{"hidden_act": "gelu", "init_std_qkv": 0.0442, "init_std_up": 0.0442}
Each number is 128 + 24 x the weight over its row's rms, rounded and kept within 0 to 255. Layers, rows and columns count from 0. Numbers have three digits each. The size before them is the row's rms in percent of the matrix's.

# up: layer 6 MLP up, 512x128, rms 0.125, rows 389-441, columns 0-127
# down: layer 6 MLP down (transposed), 512x128, rms 0.088, rows 389-440, columns 0-127
up389 108:119100071115151118120096149133120146125127095146144116139149104148139107078066092138104105124153181106136130126181107172100096132107153135124141110118112175152128164098125122121112115127133095131133166164165115098105144120130137134123161146085096086167106125128135138141132172145149119164141140102166102128117126093116130094124098149124178122143139099150142132150117139147117098101167
down389 109:096116198143104147135140158135129134155121106106161144102166143124151142167122140097115145166114167150164115106084157090154137138103116124124109116124182097125130101107109121135108121149155087125081115087137117109136094111088114115109126161135095118119138151146112167079103127135070142114124130125139099099110136157118140138095129076117161130119117114103125113141139168081104111124142
up390 108:094142192156108139153116120128129116120095143103123112085125121134167130168108126137184131120135100098104114176086126125141122122107137129112149080161169128149148136152114096124150126121085134163115125196120109111133116124117096135109168165117153138178109118127125135110118133138171115096113183122131116169134128122140114068091123123109163169123135114172113132134111138156125138146133
down390 109:120138143105118133151133103174138109137136134103134137121127136124152150097153101180123152107126107104162150133177119174152137139149129112157154152135111108097114165123115107113096145151131095130106124107129102095125167132183126131167103108115155127186132113182122095148161127128149156125126156142102056147112119154117146126125107112099111093125147119113090078093126135094098089129147
up391 111:144076117129110122136118186122149124142144109115165137177156162134133119122129136127147130152155160160116120141150074122120117137109152112140108112101105154159157117090104088074125119171158116157105149102150090159148117121135129132182134132125132102142126175139142118120116155110139064120120159117132104112088102119122118146159124138125117112165116160136160082125140145062113141127101
down391 113:141147146174175156124128107144110099123111117150130144090112125124145139123141091127100092111102094098125127121156148115153109156104134138116150124150119110085116116113119162169103155095083156124142138144128169126096167152123131169099091126141125137091115090097128135107148105158118165144161105135141161152184117095122155126114138091160141118107138128107099185122096146173124111150168
up392 100:134141126137180104136119086184109139111114097104125140123140109118132166125127115090120120077116099147118142129129117111129101150130143095131135118128122140124140106191112095147104194099129170108117102146077142061097114140130097168103151146154161154188110105114129156120111129150120152144111181131128157113097110130114120119135127091114137112127159127140154151132133137166107154140107
down392 108:112106119113078174164154158120157135119154123113113149174113133148138112120094131141162125160170129076136134165141137134140135175121102172159108062127137166155119143098126159079156095139148083157162149117141097128135124155135136144127140116111138136169124121166096126120166130106132122107136135129096082108175150141158129151110148133150150138137083132148145119117139126097135136092125
up393 101:107090106169160145175157160161098165158154169121125144107145105109101121132142097128144101155127129171096094146144121115140148150080093118122106159158114099146142146140122125104109127167127130141126131135134142102103099118108138143128113138071079107142092122132121170192115086128137111144146143112158102115127066117159126127123150142144144161130118157111122156111169151131141100113104
down393 096:136092093097061106125169160121077148080103158140121119171130156127116137140141123115132141142128124139131130152140117160140156128089141146142134134114119113131147116095129102170155098114134127124134122131168122122123113157130149068116155105129156171153073102137102175115141154156131138127126096099121116093154122048100140123137107144147153135103178108099109137128097123127113106121134
up394 104:106227174142126123133153102149114125142133109151126119126089120108125133134143116083098136153108127124117125159137152148156110125108133150112117176105166096121129129119112161167142140133100154158145082133095158146111159165125127119126089130074138089096093089095157135137117144106157141128140114091167182142134162160146124124113098114092136120144123159104125134115139145122143138143120
down394 094:141111119123088144165090172097104140076108118087149077128155161164170151113135101164122126119145123156123112129121158096102154181138111120127129110157060114096120125145124119137140144092131161149122104094138095085151113139122118144089128123164133112148159140137104139121129100140136161149139140155077150106151130154108125148143134096132157187087119133129095133146131133119139133146107
up395 093:129159065162122111152117105142079134105088102110145128145149142092159132141146099145120148109077098074111115159145136115162080148144107152155159141161116158172146110109139109152124155099140141162115109145167104144126143116128130095147106165120158135089144100119103117117135101121160130125099134130103138112130145116117140110131130124097141102129112079113107150139157136201140101125158
down395 087:123131106093193144097154134120138121144144167146132107098130070143105145147131155092131097134145101109166162133133122156093158123145163145134115149129155118146148102124142134132123112136143124106174125128169186138115161093138175116138146110172125148135086159170139122115143148100119136100173122111103139131133181161142159110169123139140121083123132111119140132100127115087155115105088
up396 101:121118096165150096140159138107133120069103072157108097117131144117110149133081115124127110159125131130081132123111160124175131158084098080101165087111150130068117127124145152133132155083136150144167118103162163140090135122096145104097117128132106125110131140113161171145147134108111132115096113138113155132136150143106150141139090128114145115135166148111153101138153173147118150132115
down396 093:112118105097133089152110189103109163140118141137157114112140177134104125140172131071185148131131110122131122113098150133122165107138107168153166110132112103156101149120121073156140107146117122112135141099125142144128169117116121125124121116127169135168134107132103144139095085103121171128153130095159116094123148109139169109143144167114136133078095119094109117137170113131085117121137
up397 120:143179157095100146157098135125164120114134131126143139120137093104132127099114101180119128101151134136123086160151159137104145141152089082151123148124104126139042112122134107119104166142126163109173139089156103154088060141123128163181120182175130142116145136123098137149122150129126167124111161137120123128130119139115120127112127134132117132120148140120154121133116086116142117122096
down397 123:116129104161114106147127123143108134158118120133110123141119150145082152143124149134079149138145124113098170148129166150133085100124127170120190133125103138114120123124110118124126052153157121129106102179132168171116117173107185152117174148080120138115135147114140158132103128134162121142097101111121120150152115150138090111152124086134105114099152139078135129166130148114148124138145
up398 108:144120143153133095145116116127157103144109105122107158138108123152102090088154099128151152140096125143151158175155162176143142132061121177150093139121126144166076167128124132146087127126132103081135156118115159080101104096120110095126154112073149117143115174129133113120101146127117170138132098155146103125142137131137127164147134128081152119171125119141122149126143106142134140115133
down398 098:099098150105096122123152163138097167125142113157164088099096129115151158113083140100178095115152111139158142100073121112111091143171147081119124123117092107142140127173109102096118129120072145136132131078114143150124133142163128126126119105116146134130124114114115120133153126115137168079117143127120137119123179176161097121117158109136117167111100160120115093139125154099142103149122
up399 104:111147105147145164106116127139123154133132112080145095144143116118140154098125133144155129131104139133114123123164119143130091144170119119159115157146167125151093105148107129139120118130146121079092107126126132160140128132141128116064105109139132110179098134150187056145130133130122162100121138114097109148115092098152175074135144128094143147129142105175097109151103158163102108110154
down399 094:147129140121120125134088139118097112120103088128100122158081152167116124152138073089095159097142140098166129130116049125139122114114147151115141097095118130116143122155110142098146126154092117117164131169162170179103138098112151141165153127120108127055114126124109119149125135134118128085165135114137111103129132120143123153150117114123142097112094120111103149117094086138156135149109
up400 090:132122103158171178103138147148109105128140161155106124123110133130139145102113148149169070123138092128124162163110154104122130102124138116107164124156152121161116111163122127143121135127070166124147173126128138141108108126116129147144126115193108093173144108145146121171112100150147131160128190085119126113140132158163106146148139093108150143127155144127175118188133118125135129130144
down400 084:129162147069110071107150124126131133118133138149127076082096120156084142128093126115167134144178090112156123129137084122130134105117135158178096135164155162130069146116132138113132134133128110139113130123123155142148137084130139135138092132115097138157120159123113115130150149119141146165143133177130140121120132177155142150076094137103134167147129121143085096127155126085135115112142
up401 107:124151145139149143117176130141109144157120134096113132099093136129132127148101139156141156167107116097144090108110123163132082170127134111131107088116164129150122108121123118124168139127120115112122092145140154097152128112114101130109163138101127113074121114109118161164071106150101154149132154153127150109115141119135068160132151128083144129073140064148129084153165132155135129149157
down401 110:101136148118097114136111097154103110152119168139131147116109101124129130185124177119135121123133148152147120155123142152096154113140114147111131137138074174109125075135140102091138153098114135131091104134112161111167117156140099086092124131115142136152115142163115157049142140140134114140145142131116090157138160150119149114150125117076116126136075149109128161148119083155125107092157
up402 107:175137118088152148136126156077088111143120146147109110112119073132142122144109098168143137144177127162108156129162155164125138164134107162144129086139163113131123121081159127136129092113113135145168132091176153093105122146149109141124116129104154140091130124141096148112148080164150128140169125138137138153109148122081123118138124119140147089165133151138087135156131072129144142130135
down402 106:098109110176114138127113158136143119135131138145145123142154162099081113190131124067117144113095095101133131147131119131069136122128109134103127142149125148116116134118148126143140147164095162156137140147134104100153131165122189106154112119113124161093138133097148121138136125101124113136149101186130138128186107155137149109118104165175132112112129100089129148089082098115121083124129
up403 105:167170141129118133137119124106075164120125145078146133130168094134149151133081130169136170122131114148120103172088101103125154130181126134144096170124118142117104116120182132135125167165122072140155137129110126087150114143099101150139117182135134162126124129122110126149146153101152112138108166083115128108136111129146134130091137121149132135125111151158126117101180148114125132181112
down403 104:089128111146114117148100138088117100094177105139160107129123121144118141092132163147161125111140151114170119186122130161141110131159117165161141140128134177155152138111111112171150139127145105161122137137161136110118113134151196099117123152108126143149125164091136140084153125166145112108129101147120119136131132129097116128150119149133135082110128083132167108152103202097154140120142
up404 104:131107109112084149100096166109164135127111130138119138167157129123105173147096101087077161148111134089135164134106134118124143142111125145123086143134171170114122115106116117166086122169130099122147156112149144153090116142121131113144140103171100120136139139149149156143124111104143097114163148131140073148130116144111117098129157149145126163152102114138139144099149151147065152166088
down404 095:111139158158140119150140096117166115175128194183134099148078136133168114125106159163173092107143174184136124129128137121087136100142124119137112125109083099086142097136137155102125149120130166106108137112136116112139112093135110096137163107133148104143134116148114076101123158137135116141132099110158149140130169156149151139138131079095152122111130116150107127151127109126116129115167
up405 097:132150092123122148124126075090110086114082091135166132116154135104131158157084138144115085105147093176134117127161126131121148126134152120127142104140133097130142097123118098143118144156130164125157132135100083119152126173137144080125140159158118130142112083154165104151122135125144156090113132139164180104148138116134110121101130111115146108083107164089128105119168135120171166153109
down405 087:156075133148089142118082148093096121145148112112157104152137143117126139138123124107166134109139124130129153140103143171097146151133099115181123100128132141147149128125135165108121141129123134131121090101125159103186115132154128126094170132124129090161117154132143131128140157117125147155126100133081180164126158161139177138110171058160172136151160160156122135111121124122138150144105
up406 105:103157134144157126096175078097121092114136103114096098137099163157137128156118095135160134136164125154144119161158130114143137136089089113137113152095160114121129123149126153153131139109122172185110142126103147098119151155114145155127129109136121117159143103094137155108110110133144111102136121161137142145151168182113157143132150099102125115069109131140199108141134137100158093142113
down406 105:154067108126090118108136132120146117116158117145131132102121109124124123086185116133111117129151154116134125102090173120152133139152126130143145109156119121119108145120115139120135128101132132156156106091171137117122118100136111170129132131203147094150129112164155117136149122134146099126164110101124189121110119163135104113108097076131161178095156084149108173110165158140147106110114
up407 084:142099090097154126150145158124120085085138071126135128166142131136147140133117122141158096107111073114123171145127104129140113121131117120127172173169154127142128149147100139129142090126156125096163096120138125085108100122096159122136112111142126129096121136163145132166192138155172085100122148118157144107175153135102126134086102134091117130129131152114110134150127067126139123120144
down407 084:132129118143139106161192124173136121125176165108070108096100099136138133161107144108128134168141135099160132134126108132109174132097139117153143049090131118124138113121171117154106116185137114143127101152157142107117157124142135116121099135126150169192148138119093102109097155095122171125149134109155155143142120126173137142116104104138136136109134105118138144135133127121165130114125
up408 112:110112155104111123137121128108139147116151147170132119141101089132056074126121140104148131146099140140151144123143141137123173133120132115133108137118139167166138089123116105116136163146082131111139097089080150098115161126139128120118136174134124118112141113142123128097115147137142153142082128135118160151136128133071119149095045155137101141122123124169139147117186161138124078121110
down408 114:128118137103098122092133087171160196143131146142095095133133102110132130116150143152133117132095152135123106141073095134144151122093179131112140093129102108130120105091175131138111146140091123131133142139081139138137147132105129190114132139081123111088129124115085117098093139118130158091108148136114152117155144155142093141159136127103100179134135154084123155148120148106121134135170
up409 091:157143109137146115135169146132094121166096083108094125113097126176103079123112124115146166131091192123126100134137182141149122146154161109121100105107125143105123126072104136132121126142102075154130122106123175122123124130118133139093105135106130112107155130115113123120117124118114151145112109173151143127130147073098138117118146107126091158158140138119181119113127162128160136186095
down409 095:120139097115125137061158137101127134141170135130142125119134072119104110090146155137161089149174144129142113129100183111092113117129100136138098113108110124122137128132144145153110118125155142122161109160124121135161141121117108128147093124119137125210128110147150097186173157108132089074147138108109095144127128102155172106121148112130164102114133106116123138113135145102107102143163
up410 082:117104097072153138125147139152114129172165155088123141167126118136105119118091124145151154136152110188120139160112127155141126157144119135102098070178094125139144110096116132099103184115115107080099151122143177141096115165129136140142133164118128149123128109156127140099133115131129087149139105148162168147099141102166143099156170131111135102126111110131129087113140149104145122132122
down410 089:117144173140089103123202109123138145125153133146161118113129125130157112081155156142125127111166114092146133125138132135104145132090152115122100113111127111105119133121115074136143128151141112164158179179112141136133112152146146126079133094150147153180167113079113138096156149123139130108112114128143171132148091146096119138095123130114137135142115151147101187103107126099169104106128
up411 104:153130121125122138157114122174130139165119108128147097116117114140096136145096125104135173125119138159139130141075122132115114133141125122146157139096159171114101116128095112119176151121149166149093083102096104105109174089104087155210116076143146173136102146152122099104148147108143108157112165150125100127136082097146122131131141126146124125137135122139101119103163129152151103126144
down411 105:120129130094116140137143103106197089099098144198096108120160108110142149117129165179112113152161150109137143133113129143123129152144142157124160118126107149071130147153128170151175117160138112122111136147154124102155123079125108090138133136147149119160137173123127158110093090090104143122120113097142169161136111128127119150125142136169132091080126125134158155150152130125133137149135
up412 092:135128100135092121103101150122146115108129176093118121125132102097148179106144116129127125113124141133144152139131140110072139145136102134150107116178184129165123133081168137183128146150090118090088132103160125097123132167115103138134138107104131114126164156129098109109079117116132118099124193180152154126118113112120130143116097113127151125096102167122154114117118133148178149135120
down412 086:117126141144160130125127109111149160115163150108139099142078134135132140120172112125115111157154100142161172147083127144131144146096170135131096186132085118141200119139086132047134119124147111099151145166121117143098147097125121134125102122158135166125136110118103117137125166149114108107121126124143139124088081140113133137151116161129132092139145130138100160173128113094102143147109
up413 075:120085122150106129134150102136133108158153107131143091141117119105117088117110102125089102126107095163162135165149148145136117144147094171098157123135129106127136100106146149184112102120089106108107145094107153118146123156144167143142108112143098123139146132186084179126092136134123122111142132137140118182147140186112121131096136115093159131081134128121132096140159157091177123123125
down413 081:115153098139100123140111116099142153139153167105108113131144134096113134147165145119136117119126138153152086080102108154113127147137125161114098130123144136124127152170116126138136117144150085104128136121109106133096149103145128165136043159171085070163132113122123114158161128075124142132130127176144135138107180157141131157141136127112132106094127149124139143162097117084162157095148
up414 092:135187088125176128088066088156113077153139101131128154147141106153122131147116100158107151122089115104113134115128157148145147117106092124121141170146132182162152092093134140088157135118131147141134109112154143156107116126079101143142129120146135126126127076105154147131140125124127104140087106096154128116126142112095106157095157167124126111135140124135168104132141092111104104153099
down414 093:145165133155111125144138145146157168097096103116137119164111157126127126124109152094121101133172089138117155097156151121118148113148113138155103148089184079118132150115122116168122132123149151109118141176105116147180111118115152076129068111127166119154144183133121132105082120118139094141130136161134126155130096149158131153130086097102135135128132138137151175130146100169110129128137
up415 111:159156103171132107150112137137146030144090132116137102133121132130109126085135106135139164138134110130167101099119172132096104167099149153117133126169142177139083089111115116120142104145102130098150117141151123126171082123132115103108116108123161146125117146104164130125147107092123110106154163103109140124177159138147152107107107150120087117113141138152148151125100127119131161146121
down415 099:104104167129091120132075152091153091127128112094150169123159151131194156108143136093172149072104170117087126145150119129137175131113134137130122091102105130114138175135131123124125123082089128078106144128151177157138068117096122104102101112129156110146096112137109117105154155114146128123177126118135148155134153128138116111152129144133126138129113146118096123135109150139138140116124
up416 099:133127138188117135131148130102116071132090133147136141116096143131133119155108075126130139108077135103139101129137137135100129127044147127144115076141163132133152145131057132100136121137083130161116136109097142180108108107128175116123146127117125166087111156129125126122134116129131092117157165131139120120090130126117099133171135106127140110118153125149178145156121127157156158107139
down416 101:116080099154131113103097141157144159117110134116156109134123105118106109071146144141143172135200100126113099116118129097129096139156137095170114129118141122100135139149115125118123145157160085143159135114158156097152169154153096109152120119102149123152121151118143119138096096079124166178147110133130089113150143141148176126141128083110117160120178118115133152114149124127114110141165
up417 109:097152108125139135150128091121152109130153142089120107153133084107138183117104113130146105101071173144118139151126129123117107175154150169142121136113060171176123139100145124139134166137138142122111085137136072129132110131108089172092125133158136152133129139126156172151139134163107127131131144157117096095135075114104142134144128124129119128136160103146142077142134086137137117132107
down417 110:128108127151165118088089124179133112102140151117128162104157164108125140125165120153113106167172127092109156148104143138176111140165116107146123154093156099123130161095086088132120159102164124115152133152079137126162131119136102111126138094166174112141125128152152142149187107117130108130170158113092112130123122150093127140130143076118111124145118128132123162149120133098108116100105
up418 090:104168127104114135109143131138159105159156147102159155134100091069124163124124117133147152151082125069177167121124139136124139152138126103146127106144103124161065085087116143150121107125103101164126156084133103155131104121153093134141136166162159114086131161125161139099134105122157115121112130112155109162114131145129141152100155160111135131133150102124122129119163129166118129128086
down418 092:107144187111149090164109134103124171155120154117185135120106128129110142158114131115112086100161152133125090115138127161108141111132137140112136139103106162097120159143178094147153125114145142112107127149103146106166127142081129131101109102145113128141084156093136124150114173117125157120115114135112133128152130163152145111184092142139128128117091149130190175138104111139149158160100
up419 083:122111137116159117129138117173121119121064199115122148157109138149131198144120123185138142108148091146165141138177113122119138114174100147141116067125133113126158107127148163107094159136135128145125093103158161156116073140130139139111110124115115093108132168164123112157119108088109096162134130136106128147160130126135121114104125111100120150139123142138156087123112155109129131145145
down419 086:127155168144177154082148119100153122150168113128140101119113127098097113080142200085104131141145152119159112116130104123112149145157149133163144141110155138108109126112146138127134065114105114143129176153131099136122125086122148089112134120153129116153170140100125134092130131158122174094183093140119115157120133127137135139142118139152155119125111110093140129128105107100181095114147
up420 103:162089098125143146155147124143088094142151103160110144155158081169133098105156118107129155141100152154131138163143141136103101154149118159126111120121118123118133162124096144102114132165128123123129152137142111159117109102157126087106108120138144106044104123159155119128107091159179108124122111159135124149131112086138131120148123120128190144126105189137139132129083133107161136155138
down420 100:105125116143095120111082133158167126140107177123157115120113167098165138098098101151119108093133127102129093127120183094148106113100161133128124133133124133099125089151132082099113148166085186105127079097148147115112116161137095169131149132157112131181123166087135154129126148116132135124122137141116140122146113142109087128101120112112107130094134161108127104142148150172143111163117
up421 087:103122129165147152123166138131107117124120110081149145124155153138165124085198087151121087118143122163139116107124120126114117140146142188127122137125153154117096087120171150158109105149117090106181138092129086134152088109167095104132111146101130147148125072160145142089145116104131095126129163109128129153097127111090121126165175119132126113120131138123165142130141148126118116145137
down421 092:116139127140118133151147134169133145132124108170118147144130142110108129110156118113122107121120145105147168123148152144135077134086126192130109089089103135153114108133146120108159155120079131151106156115117134149056112066165129154147092143127141100156137141139122131114139131122069121121112130105129113108128162069152132132116149148104084107081132125114140112158136125097166179150125
up422 097:132119119087131156143135130103161136062127171081118132155159134124111099143132112191098160131136089106137145120112117133118095132160144120111120117149148144143141073133134155164088114121113125135168102129093130104131095104102127093144137139130135149078105125159154131169120120135100113101096108155159124104128139126128108127143149150110122146165096175142165062101151119110143124156147
down422 098:119086119168138109150123184092139110157152120117154080107135135123140138144118125098115136144090112141146131131117132134141141084160110126171155142141118130135109122141112148102141107139147109134120112121111123123124114096138128085114118158151133116147157201101145136087123161116088151131207118079141122161146169115148185123128115152068146163127121087142123130153144143131154138107144
up423 089:149140098184115132118157162138146105126095118117139197171180086150107122097157111160098129137104143089120141141137124145137149129110102142126136133112163097110147131106143100177106109164087143080140148139123152138105144165127125146127145143144132094130104098132135133144124067113118143094121168098133122155103124119174126122148123115104117112128128066140138118088145114112161114160140
down423 097:122124157185094125088093105082156149138121113127111091117120177121118085120076128155129138105134114131102127108110141145173126165126166122120122164137109126146127105131101132106120087155164084155158124146105099103141146084165111109142194098125118125140144148154124115108172118115148131152109122079128139146131131136134137159142140158116138088071150139121132149146152118163110122133157
up424 093:128100147126123127136148167155185140145139107130163093100155128086130132105106129164173099171168090149136107140149144131082129136102135121085130119148131166126121153127110173136128107138123101111128143105127141076131093118157142109154129115102115100085123165120144105093148131131102133080147115162138153099146178106126128123135114130106115099122126123091149130121147148212107118137142
down424 092:156118134113092112123113156111154108081154138094130141104149126125082166144175160118117138119129094135066160141138135104189129110117122176128144152088081108111153109153132165124113137097087138124110112153129114138145121132156138093116140152153188125158174130121104127132124133141119162127135143119140104135103161138134118087132151114132069117144153177101116131146122133138176132110142
up425 090:129116090107145141108095101126116128076111122115097068127134101153138145098167109143144145052136154113118144154122104131114139143125078102136134153103144147141137144106157158122120127132162129145159106149150108097122178132125076142148150165122101126083144101140090123111153116143166111127125132145119083128123115112125160106127138175130110143157099161145092113135101142194121142127136
down425 087:148117164161095115109184145098156129152131106131086098120126128139095183132112157156113158144154128189105124169121150108136138118134133149083145069146116169144100131082137090105093123092147102118114135126156167150103111138129144123097149085117135125181112120116135124119116131132111155112134166137094155161130117165128125110086126097118111124109149133088124106122144152122156122135154
up426 110:094129141113193116150122130129102108123114115133188153115084121168078099098114143148135119079132178138138090150104149132130113169131093156117132141130150129106137131117095155110148171123130116172120134128138128087150127142152172103160127150140146084147131095121138138146162092139116187137103110130138153142140106134145111136128106117136139101143168138088124118091140188134128115139094
down426 107:173152131142047144126126143107151162118124100175138169120135136108123108138113096148132142130146127138121152133128143111155169111144125150137143120126125094088100125161139111112084105111116153102110109139111083146175132123126154154129084130122113156182119122156141100096090133115096140114121117120110137080140088121178157092136099145105122147105118132115160186130178116139105115134125
up427 098:129108140142107139129120127142145090096079127125156088100159146140145122160088096098098144093175136119129136163094161146166095149091129131148124123135123136099130158093115153138157146090079106137145124141139136126068118160123162081113169151111156130136123134107128151139110102098134089124124118141134158091136167130141138125135140130105075074154149095121174131126138109128138128097154
down427 102:101126085158185069101128182140182115102124124123138101091090114100095130123168136099128133149135149118097164125131156117085127098122125104147156129131141101136061133118193118116119105139126145130148153134121144119166102130158158143115148133158154117171117141141118125142097132159143128132155145115131102125130134117130124152163127131080105096132129154157129102080146107132099144098143
up428 094:145139142127150168140084141145143161122144108115140097143141141138132101128137153088127105122077133125116130175150138133145168159133085149124109132096158162140106119128162186100137156102154135130129081129147126131126115146098107149162145180148143116149123104121138123134122112132100121127127145141111143070087114115166129113102177103151123190147110097156121148159078113106138168144096
down428 091:158072126096089112140137113147153130105130133144113138113147150125095164090129133118163113113155135109114137089111146134061118110122137102112128140108067149110148155130102117150113118095089146133112160114131118141184152109151120122104140108090139126211147112119127150149106145111159189124125092123143123127121133147132121120141069114117126101113145167121150166103136108147124103112155
up429 092:107129118140104141127133139116136103098157118123128118058156122157165147153116072139169142121074145161126114156130142145157121136118180126123106133154103151124098121124149095125127136121110138144160127159145084087126108157124144072135121105111120119141139133120136137183109151140107115134139153096146122141175119141117148113121118131097119097083144122160198106173094143135128135083091
down429 098:118132133139172099127115097117153129096127103192156104105127132119106136177123146109117119165122098082111156139124116157134125137168114138174130139149091075082169164117131150141159125110187096152127115147132123137156098113128119124104145099124092142111121124131117113137104113160079162068179133106129153122172114115163113125127135097110145135136138114123108133105103153120134105131167
up430 101:101128148142120151127072150075126141112161119141124143140158147125106154121131127145153156134151132131124150143105156150119100159101129149105146150167173135182114079106123094152137090146137176122099142112107112126110120135145155098147150149159164140124108138129141116103150137155173079075117158149169084143118133070099132104094104124111135150121139137122142110105097127108100129133168
down430 110:121147126126122107125142148099173104123133162127156085110122118093127137069127104112147123130143128121153139105159122137120113123108134113165136085104126132117125105155105139120124123145190135179117124151116124113135137092141155110133103107118160143134124132169102080061118084151147125154134110130107131195117137085134154105137107163144117093142133112127130074159135175167088101150113
up431 094:152148125113143131086155157110111077149113124087117137132090145137088161130113132085133127147132137085100151113165114105166124127147136152124164137131138094113138103139136149129121093122130145194132092134128152154142130186121104102087139143136136095133087120113158111146087096104115086133098119091131126135090165139152153156119144147112126065121146115117124105170145141155137087129141
down431 099:122104137145102088148119110132116144099108110130144042179155120113126134136146138146142125133130126179164113117104122077133124131095131096141115132110079137114111140156106066110107132146106114133136148104145139125116117110143120112128108138093126100196159136161094144122136136158149143144147180131146138089148148162112130107135117124093164174136114141146104160175122123113103148101149
up432 096:116128146078108117180109121153121109149132148148129087131119130119155134103140111143108120109113169128102153160162128170161081118097105137182106155106108171121125137088106136130112151148105138151141152119173127084106138132112108171112155116168152089116141105142126130101129139163187106109137102121168134133138107097160129116124109143085161099139096130143106119127151139186143136126152
down432 100:116118137135152170115146156121125137109112091124121127105166084116085147163154149154140098154167136147145132085101105091151154127176140129092116130129124100149139128146126102115099095120136098141145102111116140139144100126147106142123149140132113124119102144169119122160152088156124167105152147103128165102075108154156147122171098162161136177126123102081130084154165143122141083139109
up433 107:117071147147139115182098089145154156105102152129107095145091104153118105081129136116131122136096137151162123101131122103123110129133129156144099092131185166150123088110109137165116156133120132129119057076145120116129174124138123132105117173104120141126127154139149121165169121168116175132129158120151123129161081104104106117116150128141143117117105087122122154140140100121127150123132
down433 109:143121101121123094125159105130154153091109157189083164085130096133102089124140109092147125144172147123132083116109100108125167139083142150127167132102094135098135122147110107143147119122098123115136115124122135178173131161141136137099143145095113142133161124138103108069089082169131149140161154166133121106147122114095158162120152101133138110110120127125128147127133143160134148134161
up434 068:169130099112117158167107146103127152081131139079129159142135107155146146138103128111120167101150154093112141156121076115123103142079134153126128107117102104137127123084146092112110137132082131103140131124157126122049113180133137151116130151105137160135105095123138114141114112108088136115085112165129157117145119122165142138155130116117095144143172161148138096107109158134155168124115
down434 081:112132153130128102121127133113149107147153094178104120116132117112123063132176176134144107141160190135131136096113134150112139100130115103129128102128153150102147182138119141127105157142149108135117112165169106138120106107117142105141104172175123105195166160112114134146146155133118078097151134158123179108125135101152122155142122179125153122148108104140125139125108131165126154116141
up435 089:129107106079167154119106126129103123128133125127107096142147128134148106102106109159140129111128100151144107118112138165093149141089078164149096110133112158181113123125118121116179119110161174166173106086095124085114108154159133127129129142137145171079069105147110155134121130127133135129122151167097126115161169111136148123116125125152149136119112143155118111180145135115161127131178
down435 087:132093117152110120160147151146194158107129115111120153103129143065086097131088153122088118165107134129091112138189107085116147088136156118123110160108176108101124150167122116151126155131090144109154113134149109100161134122155163155136101129118124130159105160131143118109159177156150130150134116125096133119177116105119138125119129119119147161107145134170142133124139133126108099163119
up436 114:090143133164145142141115156117101133149110154118138146140111106128110096107117095186152124115141140114113144135115133145145119147096124132127158165123138104138079148141122161114120108151121184149079156131147107135124093144129137085100124202119153109108106138155172135107137109148186094101123096144094115116099113108133100165106094155079151148138140123128146126126169103140137133168095
down436 114:153141140147147130087205130131155115087100124162133107157139087106081176112147126140117128123158133147143128145135140138157135130142120095095165094136132102109078127141104115122108106084133119123120132145128080125122148080125128136122148134120097138172118114145137106129137168160132147147124135125138099067101077119144076088096139139094128134158096162141132119130161125139150103156116
up437 102:119128124102142114157152143127177179106120099101118086118117171072104115116114115187180132142140112127136121146084096088140143111106112156195096115120096112178138120104088152110142109107135131110133097119109107125134166120139116126165126176135101142154134104094103103104135124117113122102117121100113130122147140121135124134119130127104120181129144098151083112133185137157132127140139
down437 089:149155163131145139118111129160120148131104135118172126140139119126119117104172165115119101099096118118112125125146159097148125127101146124146141123127138159094150138229133111122110129114150110081122154134170101102111109118130118159054169132142117131104142144126135138173089157131129148147153133153086107113105109075140109117152134101161118101128105174129129169154105142147140149133121
up438 093:162114122139142126105171138133141111107083104089130140164077154135097145127132102099123146159132128111126130108109120138125098142101141125154137123092142135101132131129161118094158091111155116122163069137125145154167132127114121117138107109125141113097078106146189114126153168085127121124104120116103161140134063127094127148088114122106125126115139110091187146183124150155160138123129
down438 095:108127121112105120159101149143126086130138112140107101118089133130110145132132101084138141116186115165129157107114105139130130170099170103133103096146118116138106147129105113102131128152094154154116107073125168128137135108157136098119135155147103113197135129093130166133149124130153139116177123142090122116116166139082142141158086113101141110156111077096113140135133121089121128184110
up439 097:152153098133162103124131080127150146123095138098115140202098107141115134153125140121112184122064153092109132159130141136127148156068151127122103095151150205101132115131138150116142101115118095119121129136134162104151135147102129102146108147096126128090155110118115131145151105123153084176115124146083151119137119157100124162144120141126124132154150131142137138146115108155096106132105
down439 096:128108168086101120117113115112127176108169145154089067124181161149104154109151147085139137108125100190149089111161138101162109118127161140128123113153123123126076117132098144136112134147128194125105140131128136133102117136119148128137145100154094123168114095142127132128108134142100139143117107172106140144109156159124180120193132109128145141130120128132134095152101129113141146132112
up440 095:130142100102152167139134116127100073132127134113105097126072137164158174140130087119156096092131148101131102163132165171140136099123135126095178097107155119120159145142099132096129114154127082161107157146131121107156127114119122156192134116107091111167104162119111098112135118154163063129132160100132130126101132112139148111108118127142135111110127140154139126131104139164142148155131
down440 100:103157148086091073096149143133099157157112151133117141131125150091129079090141141117140146108136101142146134133156129143095153135115185129117156172124146137112108153118156101130115170120078125101165147127129166101153157144150133100167055107104114160123117090146096129117140143110118157147121110132121120094128103137095155108149132126117114137128147126178137104149128080127102107124150
up441 112:122121145155124123150138133151107176128118158129127139119144168158146076163095127104131102117134101134117116125115146113157143145139146159143118095149185124151111134154126131155150103123102138101151104121120142091109104110069055130130128165145133151157149171143191111164121123092125162087100157151119131108115077147145119145120145124114110163094152106168104106133152106121126124152131